Each number is 500 + 50 x the weight over its row's rms, rounded and kept within 0 to 999. Layers, rows and columns count from 0. Numbers have three digits each. The size before them is the row's rms in percent of the matrix's.

# up: layer 5 MLP up, 512x128, rms 0.114, rows 0-99, columns 0-63
# down: layer 5 MLP down (transposed), 512x128, rms 0.103, rows 0-99, columns 0-63
up0 089:507528431492438531453617559501481471486543463582517489481480515477524582485531544498512608577604485522560549430378519477567556538458527499501493484519500493519420457484506353525490457389513622
down0 089:477471454570469480548424466532441497409606541518562427512585483534391590545395431508467453522573547534455500566525463543401495553496570461521536557552516519505527568520589552449534573502479432
up1 108:486501529481559478466512503499469482591462566482516573506529507578494489370576447480572548549505493512546489412534505484462517624511527440483523425412543490552489427485436531528400464482484609
down1 119:490507462489542503419523518462527465570465535500461447478504478550547504534480538477494487547485534435433475497498380529491470564449550545595557480437529579503469485407515614504508468441479509
up2 084:503495522482513448437420505471508489482497546646527490431444469476451504452508522512582518480510450396416531476582487518569470540453463507515476483573500377540546517464554458445487445498580552
down2 087:474489470493430580508570522579545587438543505479475600465441467517514522541484536538408541500535565610438531451454398543492467359484537538528476525453439535558411531558482543408504533364480529
up3 088:527534472445497533494487431481549495499545411588518493471496451510466416427520498446510538482542446538493520486448596512509431516435525471500404512554475508495422511457585422470516417477498496
down3 092:447488543505435491409611540542544443484529529480553362583400492390466476443454472556391525529442551498535495589515473616503528514533475446549503503461596467519596537483523517492539392449462474
up4 114:517391521611465540561485486556475485373475491451495511528610560444477582454511539437482473470515508438512453396516528492483449477460433513399477535471513528478501486499520564607577502499405446
down4 106:503534418602474480407532569385440473479540558434514438454478467538489429467413468546511557453584454579482593600505567495605535481443471479493489492499501456456503488496505565486435488449492552
up5 099:511431506451499553450510577459476441482473571449587581524499531453447504459534490553529468438553491462526489484485419520500482506413450514525476531488460436505416552430485446511405423490546417
down5 096:558545477491526475522499490355467541445464499469425543592487500587560442457523423433586534484485509509539486372523500476495569438418518373554479597433527521531513496474430532518518456526513483
up6 100:520482466487476469549481415500444517456387412455488489399556482386455543593595409480445487507541482523517398549589557453486473459575421518422450567460495508574468504481512401526469441405466528
down6 097:531517490500475405514489469567533533542504527419509489428386510554553554573517421522574567464485584489415542503528610497546604410535475552442453522519429470458464478462507514488474444506519512
up7 125:550517546483502524377527433505416497531463438524482523473560517435441568427465556476528481537376461504509549501535577435554488557493466424500473566565408470450528580502443486464400507357521480
down7 127:549476523538507541562559526472449507535562424465541530531543494422423480405430481494539505535489560353575490426514519529530493522555443478511469534535550474448592531428490489519347493404443552
up8 085:558500413484415516446444411490530505513510422465527503484544452574420589465527473468502505548508409498472497416446427489567496562482529586429593519506474554472479499468566494500418496525469534
down8 092:437530450496495473532622594583390442471458485505516577461386494430515480544494560452434508435511551495484481509510486559462457469559556456499330499523496526465501536494467545422473506490485387
up9 109:599525465452479451430561431494556398588478480527514530434483497479479500523590542456614446541550467498489591451438600437524470528358435520465477495523496405506486519522565477492559473446587484
down9 105:486560526554480545463484597464564503445519523461451405454400558446502472439512536604531523517508608491545463508547411541451511509437526484471585588458478542419463480498463520600407513545503547
up10 091:497433467549510558517452413451520521581478516505462529531499585542522489396558516546601488469553433534431572504417573446419439535554487516478484537495530505495555479493586493601432541513510429
down10 089:489635469412533515615458530498523522494559567522487522446450471530537488521502528521490440486421529471574519544459404445478491587479594456486620507510568491540437504476478527399462476538413528
up11 079:513430543577545502469512515512505564429453522563537533475495488510416469527505458548514556502511537587551502434443548490560468442389396446533458455548501468563492522487534500502544430424541545
down11 083:544455493547601462508509495455476421489476569542520496526353525519505462443427542517464465492358507465526621605556499478496451550495576512456499554509440525455525533542474546475461531499416481
up12 099:581502515598509540438502477505556515522477483466517495502528440440366502485514521419428428593570441438511501470536581432521487547459483493511428542493553472491489567544581432441510587465553443
down12 096:489534572370502460463530586484507524419497501532562595583515484444549470621357553541483568473555547593509490483506453496503436403528467556578500460483480525440527519473461541549513453483429565
up13 096:562550557449490400445490502559510483557489477513506527408469483434548368408585597509433494539418500527531531509485487456577491427591474455506548486459420466548452498517428459478453527493509580
down13 093:569561386482596502513471514565455491437484479581408464443449511518542520570511458532551534504473465489529454484522465484553514595484540436540408599543520572390463425511469570489492497533490423
up14 110:549421478451511479548469539545544518528437512514460545450515533526430502403484516510464599498474494499489497527536478433560493539464464417444525538485550482473527557601437572515479493480487533
down14 113:461455496440499492407548488446503446506524549589513509476501509420470553476568486529491441420362552392479517500540544490475478489474574514474502552499517502468485580514459480518523607457479526
up15 113:450438551428540481405527490541451442490498515413544504508594442595424456463514524442615509439548401497497553410584512435539527515454533463521396484530523514511534503580528534497482477441584507
down15 122:488502533463463470573466556591466480513507537487464633453476560505444481441497499511448596502517533526425535480515452485453500514477466500462456572418539553487586454458488476518533544621409509
up16 120:514508535470497540431537560509525529446500468523437562432587499468510434530489494521528528484470472464485542448487533434553531448414368477428468474592479506549454520527502437560503390444544457
down16 121:494396560499526573588452413515433484466565574494492674469588562533508400458470494602497547500540487429560554555453559527478440441515468425476449447560415482519495537394474409616516525485443476
up17 106:546509408391414462621460484428592516395414501501519551482503455421446522569600538456486544530491495481444492468527502481534423524463434519492467558492554513487538535519540508469547406538528440
down17 107:505502496462590543447533416486401450551498481528452426538487591484500465482519495572506558525497408466479585476463502534429497545430548423464587473487572491443465511537556534499557504484526481
up18 090:517526457475616530528437365465485473531499612504521503578501421480530435442559492470506484484578414489536519398529491455419515497476394432486432501518609561488502577421548517448509494517504609
down18 094:525425552497561476530449535619489495493558515519469486510584429527492573523504505492526449504486466485465480513426457639508490500524498534505501488497505626478554517533478581497490508480433450
up19 119:470481579523490491501481488487494466428396584534437567550638579421514554490543462462496549484518457466567584535499491410501437483477452484457496396493481510538487508561474541519562479497527502
down19 121:545446450540448441522551427541496540483502508501493514548530441584463517520441553544518475504531522579491464460334522517579486474488476473472453504529455473556440465545560510454466523526520538
up20 115:491584486523554482455512528497532523413448497531606583541538481487417417591516447488495621487530466429572454511517495393494510527463372474444446476491574485582414454508493440545487407507513505
down20 125:507453516478493512435454455494488530462483447481440490468503527571560524575496622452577455414540524455595445500546558494491406554530481432557498554516525457470507619406499394478469435488411517
up21 082:464525490540465477523439437465530498530513504530506531435469450513501524582471498568474460474510487453557497454447498481569517444519416507537527507502519464474411573469523548523544533623478543
down21 089:444445514473561499439501519516502542463540518512465496503513501500537565435513520441477509588561484574443594537541469444544491487499615409536479484447518526471572450510501472503477463371488410
up22 102:463535576555581494533521453554504516546515493488499502486570504409477564489485567451472473468497422441400512539524474480579498476454548465385519499562478536483474479479530399548445498510577555
down22 098:430509483459507447518506508453427507526481549453537368539535505521523474478508445535429530564549490446567523449493587495536484478481544472540495452540558441471527531507544496535461506512480464
up23 093:498524544479346514504481427514490525490476433441466555474460478573561507503478543503554502535508386460463540459388550446647543483502513487469601486524518460442477642480479497481470497535497520
down23 094:410604459602550548467572602531523538501506573470458530586343452459458497506510538445497535509559610592476458516448365559488552426481497533504440565456519442530479495453535466471512495431488543
up24 105:511488539554523504530618535472489456589456524543473570436531470418424599412522598473539484451360526543451471507584580418490474428481464478436557460608540455472596455539526422508460523475481543
down24 101:434556562430546509432478452465431506433553537545528471489576495519475409496514466483454414575527485487562570513521399516611500489580556521483515508604490529561392493447459559586496509470469515
up25 088:464466541507492472418498552479529465579458553543486520410447523418505477403468517501561534465458472475532537534527570497546534479407446459481418428591453540460559526537526567465512494495505536
down25 092:514489529542529589520501486560478515514504529429451610522470487553518460499484547491532500559439514511411401494420488523459533539602496520461514423562477457548487356447586461440464479515522430
up26 083:487458597477471400438494478325411512589527520587544540488492510495530508484603453497472554524456493578516464441495476555449504461413398541447510472500561435560479471476518487537497551558448556
down26 091:502427465404429505505484475506555542501542410469578460492513503471511526450425578461544522518491459424596554499579529510499517519557590481482507500545438558478591545536415572505493448585522506
up27 097:530393479527523548552445480479484484552520532581440546405496475497590533423569483500569526465506498525461486517603547532522529516575480456431519542477507509531551555543452495441357471540494561
down27 100:492642450512525438503477519632456511445525584414503480631421451455397523515496476444516557553481563562572473509438409553525534561471563405532472543439555487485507466459502508549437555484530447
up28 088:579417480458495554442503522466526468572527480411576517463619480529459400437541439442480528477418521431616518501540524455476437555365517416502499538482494555494567539538483449434457401560487541
down28 090:514485510525516536515503391415489514497507594516402479447493536517451556595539445515557510572520400455451540512510496537508456456459527458407486485525482458461466389451494546479571582511464484
up29 100:478435457459527482540470511448459540493438522546478537496527474438483521542490433498452505482496477593541492516585692482534440545387502487526518522572545465499528595502450447420471491495442448
down29 097:484534505418565532541539516541507514493442480472422473350469575529470528500433512476493525480586554466549535445478460553498500541585446466493426496427512587570515433437445545627498466440493530
up30 101:603505540524447541511548510401502512416494417424531532431536516477465541492493473517409508534465424439556469453465479532601483571543472494509457523481561495488567489509533460508553504481562508
down30 100:482577546466548445497438555445474438470589438578457475473464528482512533536431529561448503410523511453531511489526570506455452525506468532546537484540548457586474422537475552502510489463410396
up31 123:554507468620512533500510500495504519481466514482479533532481561534528467437497568532518472538466399514487556421363476440567506452476525510445538647545426452545458499524478526481380515455529524
down31 126:445604594523415449461431534501555577465517499482536507484482520545538462405366532424480493575458570447469488489366461486551630452434533476526536495501480484490493537585490482506504489469547524
up32 114:548446492531491510537510479422461549546477456578520531420594459343403507473547547458492511524444502533497533512565522493572469453457385510505503492458534463513567471531426395481533539463562572
down32 111:458499494565509563444484467445511568476475502468468612398334549520606486574490500545547454566445407471528549422440507464484546430520526461551483470496578441436549523539555471509439435452524456
up33 092:489452461605485473516449539491529429479429524632464569467450505529497453504457520421522487511440504626499544512530418562548464496510469498466578467560502499502535558618526499465491413595548460
down33 086:499572490547489502494397460415507505511434527445454505426548444581490505472430380426449478480546530469494599461501520406475572485516459537587426395457540498528575501444456450433464519567469517
up34 102:543525517502485427490519552381562470438490621584558528506637524491502392536543507495440601443540524553417523515495465515627420468473459477469475502525506547559525571522503545412519410477502439
down34 100:519468503498591473521455543585495464572530469514478544518420506388562467557470496458461536484554515488532485549555511540488560461535485459549482554440579517517509467472468495504464494558501436
up35 106:467406498602549470515550516533428449502441466514581555382578523389468458439445509440528512445582525452489386533542534587452385416495455467450445523496496502499583459575542545498544557517509460
down35 107:576561519574457518476643478513472433369583542571468508606555536420452458485487478567431535515493533470553450509471503487476516502522499518437532480543430464448493532484462564543518501449503513
up36 086:553499466447574461479477469465586462468479588504546593546587507468488472532453433431528407550452383512518412476524483510555519545464458561496488518489478409524525470498525460528509414507510543
down36 089:443495423463483528543528549519509411421557488534499407433533530492583472545482593503490420516478584418506498548555408486604510512569465491385461353460511496504561487514538524525459598520513424
up37 094:553546416516467427402495474498541465464495588626397488475582476482421581516608529486515551465548488545482503530503553494531405446534526569483422438536466470517485526472563545511575491570460441
down37 095:474474555523439565473491460517503535528416467435447444459551549487541569483570424554483445432431515429537454510505464448467565514481545503553539529469456468451511538511442462462521471618471600
up38 103:525480545447471499540507462461478505542480521508589489497575543430476470469619548469543620547416465451447505432559494451533439541456469469465489564551560518537548463586543437517476473491503580
down38 092:497483460512520425619517509508421492480552506534488380528520454410460418564509504514467409411467496538728524533520520562534514463376410457513447511513490558525520514465515452514517516590493484
up39 106:505521498507404528528512503494526514501447553445537547525557518502336539555574464415517590444503499450486533514561475484476487557452537483433434475541467498583505510525506522529446479521553520
down39 113:508427509517379478469463510448481566515586499468484535486463501412483491473454538534519509494572558494527565529485459503480572382554540496469445474499474541533473449440444433573565528499508458
up40 104:518516533440467393546507535455513409423464525455525532546598593472575473436495565501521565428513503539451560519486502542548442570416503440488511532504368500525518472511512472399493514437517581
down40 110:502548582553447532490500477574445593412564420451470466548407469587519457506482411562500493471524604508520546486535451554454517527531527554479427439439512525477554440351461504534536523503513432
up41 094:585528512531520473478504455586491459548561400508464504539562399528384434465583470498506463461485477500499582412513546491481530388464500484486412457437549548505567515504529463454460506491523608
down41 088:455486557592518515460550516457447522487413558514555491508554500537524593561503497575458580401532570637557494556438480484551387515476564475492537577417572466515479613477442549532506610493490437
up42 099:528413516480518470454456453530471481512498544588522536414516531454478456461570456475475550509587550439549522489525514505506529479493465385443485450478505634618488517527570438576458452512487570
down42 112:482567551512454541568586535532495580464507486421482418498472556568530531482481558502474557555543527533478478420498483532483497530497535492548524473576459406473438524490442613453512437451528451
up43 106:439531534549451533509506533475559483569474482389539516469636545497564470576399621463537504529581412415504550532566532452455507506423454442483401552559474481435557562562489462532510463501600492
down43 106:608439518530479484522535493506519497527547522522480494524515460582451617522422480491646489472474443562511538461515581500499481469528509517493472482493476561501618590496448587545492485533497515
up44 119:534482460538532359409474505475504488407523546602490553539600426490522528440532471437604483506536455483513556508562500524568478520486467531458425478493561501469473515454475519650527486477546574
down44 113:528504418498569431470416451525464479501423502520500450473530475554549460485483491493583529500460557500473549520591495526521538501429518563540432471545523500389384597538565484475517551548554559
up45 109:540508500423519520512469471491579468416428509567482552453512482496503494545456503429467516533504435479547448547472561502615350604511549440529533592512459452506545509514406450501441393446539427
down45 104:559433459515482519493430553463543532599428532420546556469471481582524476482435410497461572473487520519480397449468525537514462433502582415501486552576608518598501551504444519495500621512543444
up46 134:593474537514505517515421434407451525529469501507540476426629589488461537407513533517525583471480463472574484451409611594519466523491489461556548474622475559569553492496518506594497518625516551
down46 104:507480481506483475548466486470459498510500490499534174500551574502515513502498507494497462511500491483533487476500557482488435536477496499483531528529516533529504495511504481522484512496500518
up47 097:466551509455496534481410404395445506461497526577464520571578561485527480490464474545504511578525447518587484459488580497527480431516460391566386450478511587523525453507543495533524457523488502
down47 096:519438498553466458602417546447509505490545436506591428339584491535480592537618554456607463565517481431539536508445588519450568436494491501491511522568552428513455482478484478473479474523508555
up48 086:530420493458545429455473496455467534452455527511485545456508596515489503582464514543522489494537476468473462483442471381605523485447451514507605445537425535504478604484494588502529555502564470
down48 095:418611536537427479410496538454493470507472561487482523543429420456524546482432541501461541450563583513473446505543433613495522547534539491435484483504447510484599434518531526428393564408564385
up49 090:524480470538453493469429529520484501453483656593550507453487417497498464445462480443512515461547467392550476479492588490533471474537476440477542451534556477495525544486492458423443541535460550
down49 097:520483521416465429488578488525505512461512437415584579588435487514544519529583549568527565503542498492506536542480392461435507522580592560478422517462458485439467558454554551495517483500554477
up50 099:489444474559533534487569485560430476624486484571526520443499493475389473364547490503535525454503512448542538462582510443478504513510522447410509452468546411565567465671538483514468554491457475
down50 097:527428458455463589538450558513520441543572527542561551550447454459621500451423479493554445503546456604474476506538475587482451491471410534602462478471497528408533548467484524459531537476575461
up51 096:545537459507500493416564468526534568479523542427406526453496463462455477548560570485523553501441491508469544520496592562529435510492499522478558467484530429554483561551599545496442536520513487
down51 095:532504516417560520622464516402565484566486465540527455484564565475459478523375442518503470507481517452539451524514504424448443451509471450500428564518480554413495521469510452499490484491451484
up52 089:484461473485500546543540438501461475466454410519439471490604509492509421422522481551552523436513418509567519459526503445492483536495528518491518447547525537552544384616515482432444549397438532
down52 103:560555437480525429559466554515532495563533568531544523467390460527453552532470442511422533474447582572485511433432477439501461540505478518536497588518521459518496597429544565517531563499542528
up53 105:526529454543454570463617503503561497429524454547490519474540536499460604469484574449469651610506509503570469485445484458484441462545466483459448511491436495499463485495489441599473439491544555
down53 106:509476555589515471594454451506461505535453505576531471408557538522481456552502547524488455478522582485482624522521455558443474439579516567525458519430504488550488488492527544424513535455490514
up54 097:547476441564449497504439477529478567485406456442566512476544500492378474512541454478446617501471442472494587427554532490579441552398467532515527460569527502546538505638480457473575534482460500
down54 094:429414535459458449477491452446442392509472475621463597559481474553544566435531488453543522490481452532535516480459569445484510470557596419432481476417396441473526430533523517544455450475414499
up55 098:530540541484469526485413463440547462507464488525448535459506552549542483424507508531476514573407378543509488478343473493530459489478465437516525603464425577589514527508548415433443419472529497
down55 096:353455445515429462412496473488485505486523566460497483521547528531506438464406530500440526529509543458543530578502596474496468503413516424501511565550538500463417505547537496447517554450495447
up56 109:509432523528461569487468539542435528527361600500515541561551582524497524430457540503535560463554453503450538418508619522489488452451457440531439470461472487546565563547438535429447512464584516
down56 107:543488499515492513493508461483471435470385430608481537448541458518485453606540607595513463505465540487576544513468564550527445470464518425535631526506459456437496515468582514505487515501423504
up57 086:487423471564529547512448498474516414473503586527526544538545503559521518463538463544513608467479515563511463360515468466441498475449480461474514449559492511614408433537554482427552464484433467
down57 087:526526485422487454511474527521460426500462480481523492412518422576459506536523483462537568477450520411486535611557624440462508531445560544442532438471539510447460482498454577536415486444501517
up58 101:604484500439539443452483464452516427492462474499544548384508519485559489464578466558526415478538531491480479486494450514473516486458522440405557511523474465542523470430506578580457549514509510
down58 094:452467433528534496498662418528559368442516491477482555478531506489454530493470621464477449508416455529566466491543525511388512486520516529559442535513448519444563475481569437496522472484487546
up59 099:545552447525512511520504470547573502482447444482468507473486486457556532524456572501587449560458429487523554501367496442615525409491436463459559516501503490490469530511562509506454500494526597
down59 100:465557541405491471451536451507597466483580530500472539550449493479473489476507462501476423469502553441450512514535467575453448436521431512531557499452471533615463584553509540474434557506491487
up60 089:492453478448476519515506515488401478496402415412535541394444580557412473467512582480578485563442414490439482519524533499475508496429538553467492500517518449535416472495529561529421538554520462
down60 090:541497571473492475520570547532527472477527627554510422568442572504495533604477487509483472469544401521522590469449336560492496544471482534505507488441492481400635536495412500486535490605452573
up61 100:404468545506499513588477519569530498522464456493476540464594508495568534545481588509459593544497497526403569540504512530481485493492507502414591605460400455501536476426507456500482423569544520
down61 102:518495561524477503448501501555519437473536486431480483481452466528473546476447534544514552475552484538393491479500616559447506430517496517498514440427531393491431486509511522458464568615518504
up62 088:506510435510538499577515483477517517493505464511585523478517473511539487526527552531497450590432415589518556485383542495520467487477496531474586561609477508501446551368545464597474520480457477
down62 090:523474507518520491477597455506535591498542472457444459552410549488443417565519478537500560454548523516465497493580492464519499423510511501567412457479516429409514489577431462550541552496483565
up63 095:477520532504475481486567611442540492500412504542560551448523476446559524428597509544455586472518544396575450483614493495498457510519479452495538442527512481459398498461541573415473524572441505
down63 099:542567479491518521500447491611502578559550478453492538437452478498500495475532536534531478557440532542429479479498504518474498404552573455495493602520464585442675502452560493519473422560531546
up64 098:470550514508508439574472443517551506490471524431494505461549584467477549484541638493464503499461430508455541451453520528454529391488483480446482571512460525475576521515401479588517419476499460
down64 097:542475442555489485577506576617546504504531418477565526482573501418434549637477536403457481520526513509453419509440442470445540477434526458539601488512504519512427473473505517552561495571459497
up65 096:519478470535480504481599443439442538507478447459522488427450531576495548484530488508583550547527439507381460540444477402491426506489538521406500592591409502429494457503569437536423501456622535
down65 092:493522568436502536434513469381534497463439539597553453498531563486464504472431486482487435519447454498598597516489467578513572454550502553538604500491552455411453477463459493516469539564519458
up66 112:529495504522489471541552456499460465597488552559511547531516516486503563424507552531633487532509452555465505525507496415413433500367467479446579556543461462507535510478417479535459589500524549
down66 109:418586467478540504528501509416560496499465435492490469473480558530589490499566441493526501482458482469531468549404542479490459476555572460562448507635442502583491452611526499458480492498445432
up67 098:612530512543502535402531483450445482448443495508530554444560478575456477471491450473586516462515453536542524420425582489597532500404441448516422518590484532607507492518554498492505455488422488
down67 097:493478560511480556538516449586408518539509530472533532458613529501504373407502562564550512451553450417511493486493516413443510503556472456485438575588456460626510541488466555553436431495530451
up68 103:428552497576480482505539503486485425508445472442409532487592567553528520468407559498609490558573437559506535443414525425481442471480526451527475583563458532498561559487504526525412437517557522
down68 102:483442539504459423485550588525581526551452490482469426487475468485491550472466522439561558480359507514493496484392513442459558430504370460471464542529511467516564452505467477466398522524503503
up69 087:494471501473332546504458540553505480537508476464530526517431513594534541488511512542539384504475447515501504489493530440510582403478396459452485546457425468439525563492528498629488558506565555
down69 091:563470564518607493572441487580487490494507506443567376590551497484599530447506550412477466510453469434592447575467468406444527533492556519541496500549446520500512506549528552463464465414499549
up70 114:533502534410554473508584431510549499577387532506549546425485545460411509549503486554536533478434486610478501531484554419500561514385457321431484540550505402585544488534506487466489465521511488
down70 112:513391527463550441525514452502417519353467461489510582438423416500444539440575411459573536484546492503433415481500553487500459466557500481513505506482571543519465518526488577672556493463562506
up71 108:459508553523501550587561527461545466495482548533499547453503581395513550449552514545502497568532456527490520521497540467494401569462454503493507540530452474521523462484513474526548524499467481
down71 111:585516545552539517547512507450503570471538522445520383433449507579493511487445474436559455529498523463433473469550452483438530471501491456523572457503435468529367439564510521535483512490548455
up72 094:565475525523542491527462415530476406590562522531422532398489411453479428444507531486456435505474487481531529471498620490500531374440488483394537444506545425531570516542594491484577542514463561
down72 089:486426537490431504452521454606494510354523553541510528408515502534575474557422524591481542483539570544473431565397443460558448549504467483472552527459595418452396437447448561541537491493442500
up73 093:577494487477461476462448485558501490575485504582557499439615520532379554519559513425486462527495422540482523456477476460436602560523459515529495550525510403537533449558466471531558458482569519
down73 093:484479625481433542521589593444568488550578500562474440445454566481480563455472487461498436502466420464500543557465471495580422516514559527480383465455511541399486467513507419537526555589534504
up74 107:494551415572403522434495455556352489589486415502500512523512518419521499429487578443550435584473405517470428422537568480433465409471406459528510471511535440463467513459536457584592474536552563
down74 100:552429564512498495503425518553466509397465535507469500459580515492547473490502490624471448499447468471482590538518474485490492528440562475471403543586473590450532520534538454487610431505433447
up75 104:499479448527411485535463418506490467500435530513553517519608461410491551479555559568596458539515456472471390483537575522436442514586465513475527486573518608547477548543494453525429557445499383
down75 106:436493402505571571490421482536486538634581565422415557573521502528463561485516524589463578483462541549471520553490495582400475467451518506526574600543543521463510444479516590404549506550474489
up76 096:553422482538511398510594533455516438448532491495545593442481431510487523501490503515594432468592517452551434553402576511537489386514514477424485456516448483517451521387493545527563525548482543
down76 100:499515497472519567525445516528534428556501451408537459571466453513489495449479577433508541563465537529477504541548566594513441435523415442524566504511404496478445483536479450429480495583563475
up77 099:501557508510466450523482537567525386476477553518439509448474529434483444445490557487586545548379514474560552467504532487536369550571506463535455552521415494574548519460560515507530457562484541
down77 097:421438460525503521460517435522444484499422467569510465469545572560491425577510478499459346491522484579460614529531461531435481436452532525433511511491521493548456578551412409550528463526424542
up78 099:481543384551505440474452423453440448543480555544539476470530513455474556521622427508566499555562473523504505463427500457522545502453403403460489488541479619541515503456522398577420454442476632
down78 096:562436468505582431508494508494477547464525517377485282485497492526524492502497580537482494475499468552519532479617518423518563545514527425475407593537563486520480479454493586510499509402532474
up79 104:472503496442456536497486484458514542461484506440573545508513585497513422498532543372553452531469465515405459424452534529521496546496475484449496610561420453479487444413496515553480521520533664
down79 115:514469518550507482486512430532449485438479415582519414587455473472468517547511500456513473557539443514648487518542461548511479596431526547491545433591551598469579425508534546515413500445441447
up80 107:542429476453515459483515382483442530536534515535489526514574400472368506501531538475495496515527441437483523417543516448534508536452534485478495396488564471467550475545564508439503550463480548
down80 103:500497511515530562506553575567362460502520404486489643543492576467589470523446580493520478465453511518493495422541479535481454492527444569504509504499536463505444446532515477537446503410563468
up81 098:527457458562533509545484400526602477475461384600463510399473515458551521476444568526470462498443480514525513412499515533568499509462517491523564499526475440509450569553529531542483451496493482
down81 097:522448472452447492465522522480478505515489549468576496530486467556383485453512461580565450429427540527427493572508526426529429514550512413505452542477532592424464530495510548544518538516557409
up82 089:502500455469460458517522498364528473466513511562504519431537482576490509481499518437451545598476498466546498569446476462543405525415517439480518615494412564554436562516420414606527490490573568
down82 088:512537500598421484432474492516470506506529539524530461490415444491495482615467499487497529446492493462414490490453501523420548484549573452504485406540507455507396541474421473545553528583471499
up83 081:467521561553497460488422428446504506527500440535452512433494524542561498523500468537570512429440520510424452505540553411495510510405543478423522553488528517468505490546404521488499527524499522
down83 089:582485505504504562485553518547507501541581442483533579614390449554460471492465550484522488551495618466562542589493416575502421518548563519446527516476452543543523461428565495475493459547442416
up84 110:612426494494438499452531497514449470488313437554600500498523503463504445514484579412436420521514388578471444471508531502532360523467462531490538538552477529491518424533424473486458506399520568
down84 101:518494584456504501438473521580509582472586567507519599467452503494560447456513406429530466564463449514424462509481464451466459524561475596614509430481536510492422464505528447494477551477472483
up85 103:528501522567462466570541525482520473508421518461660552520558497459471442524554444457510488396612501447468419564536529520492474477532486563398452513482441545582567518467464509464491522537530392
down85 104:451460534467447534484442436458591411478517446581412506554473563516524437571441592515385465457563541494524531469514529479544572435439482454521605489479453585478487523508496460490516489551457509
up86 092:451524479453454498595510488458562474516443440416474526431451489390484574446525522465538551494519528485552519433475515493598523453542488400509510494513486473512530521483503506489539519550468576
down86 097:641465505436516549478577557567549491450527515600494372504509536489513442523436463534481507610473444569488526414517470546570510518484487474470436519526519529478574522478439456526519560421492473
up87 060:440429536540494396469539466514596611392482480504535534474541475537496417564536441457460466522439480455463463508575527487484480567518489477582442465479575533487448551404552522510455475422558466
down87 070:515501550389546580521363397395497409469594483435508414429553486586531539478509462542497501552463545474494482630493475503493461478562482529519544453567461509505513486460449545514463515569440531
up88 091:496485509530503412556584375407573493489452440526538484455584509442420485569536464473528469488465444451524564532539494526576456593469532499405446411521507507428603475461466532443466538534458548
down88 090:435509409479553478402496583584469603507484513443475484410479525457494518489458533476372553536524456533513558512524486555539443516494495454645486560442573535527482478509466452581506498520464454
up89 104:531417535528557536474533505533521501489469658564528574510501483549513568484491496534447483542415453529457500412492488533433436549517552469531446483509413455538581551577540567498531504467607585
down89 100:587563459502493563480498547470541559527555407489436450477370474476551536521501524416499472503490620480457538469418493379482571595530474550522545460483432480486497574435517370552540486485483463
up90 099:553497527479483420476535540492465415460494605483532552498514447457411430544545463593555582500494436538458479506498640535510465520458492480501434589513367540564562568490524464442529543415476496
down90 094:541488428517457421473517468413485504500470534414445502440514445532570517560414571538574437499386529540422592609513473498468477473458545444493462522462546453483461401458412516494528497559449464
up91 105:551510448588454443448594388548477552485481499550535500424590448449409513465611461490501484480484509508403470463561533492497514488453390402398460482528586457507416504526535536540522510474468557
down91 100:549569510611472515540492460476481499395538518468560258504479575544478481527535500522534568482450467536470616495453547451492572493489508552411452473515527430490484478504428423526521443522471471
up92 104:496531542530401456529444544466469478476425539557575564476453510516497531549485490500475482530484451463559493498417535537643439550520474587429444469633526535558461440486581488476550452484438463
down92 104:448594526386433498496557571489549465536518476431467532589529539561442554577512457532556461469514536575376498534531499608482574470499490373418497513417456522499411474480474431446512567539458515
up93 092:524508524557530466515466474506453530462463525440574550500535405448486576520537505479529425463562456538467546465529542532536524518459408445397492480530534521509454538527498423437476559377579599
down93 085:436455455479488556507578442490474399388538441549495535446570579465453465579557552510490494478537457483594422516530559500461396506578511609490496470562466497525577456482485541516471471502506498
up94 103:495431449615424500453543548560525488556476430478448549499524517518495503378534537479525498488515473554521510454557536534594501385503447422480481563500456490512451506504495393478469536555477562
down94 109:412511487526512494464510469508536476528615519574487475451485462478488530503450456410587435547561524553491474509546552533484506485512531412553478453476524432482498557412480495569512462566548541
up95 107:556382451451438386502448366457453482473384507517528476471533471526452510496506530538531496489443451495520509516478640474536459459507460391475485551527450486560561519505466517467444553394503515
down95 110:486522509503551525568506540550516535492547462494440439637406547449480512543457476486487446440561605474525580529458484498554500533558497458524472478444491563478551556477508494549518525582554399
up96 087:458417503401422423451424489409451515474414604521624523554485519525398513542550552564508532544585486475379476521550505487535464424476504474450463452597508504603534495477536499585472477500563433
down96 090:414462516463627530494561485599505457491536378440538536492490536529474480540467585466379556415437530495566455483483506526482455418488601490487555496482544490422466494503568597497421445532410570
up97 112:610469473478469492544433501504531502522420514557532526378521472462461457424530439523510458611477426522475411442513496544505426586491523522419549549529558423481455548474473512475453473468535387
down97 115:443518530477532423408488518546548472532515520490472424396491534522530536488486453553472548505436454497416501489518502509460483537535448530536512479418458472391552500372436608439504588475507491
up98 111:534470469494419467425572468475535537532566562537505534505534511519458490450594516558498513543523443566522544493556530462527455518473475414501509458452533511502437485454497510555511535604645584
down98 116:485554512446498387470387407466541549582512507471493494446508490512493411492565459477514482541441621507446515548483471529471506602421506551503527468512549575495420521494569612509570516554516540
up99 104:566522483493459510401493444451511493498482453488572558474507524517535456461548437497555457594581356476422459481437507447506466582498530544485489558520575511472521464483462534559424479488511550
down99 105:455546528524501496438513515624415485498506608616431515429501481512518531515428461451554480501568516523492500428535562486472542475595438525371444466451548459412446561541575599507474510499517475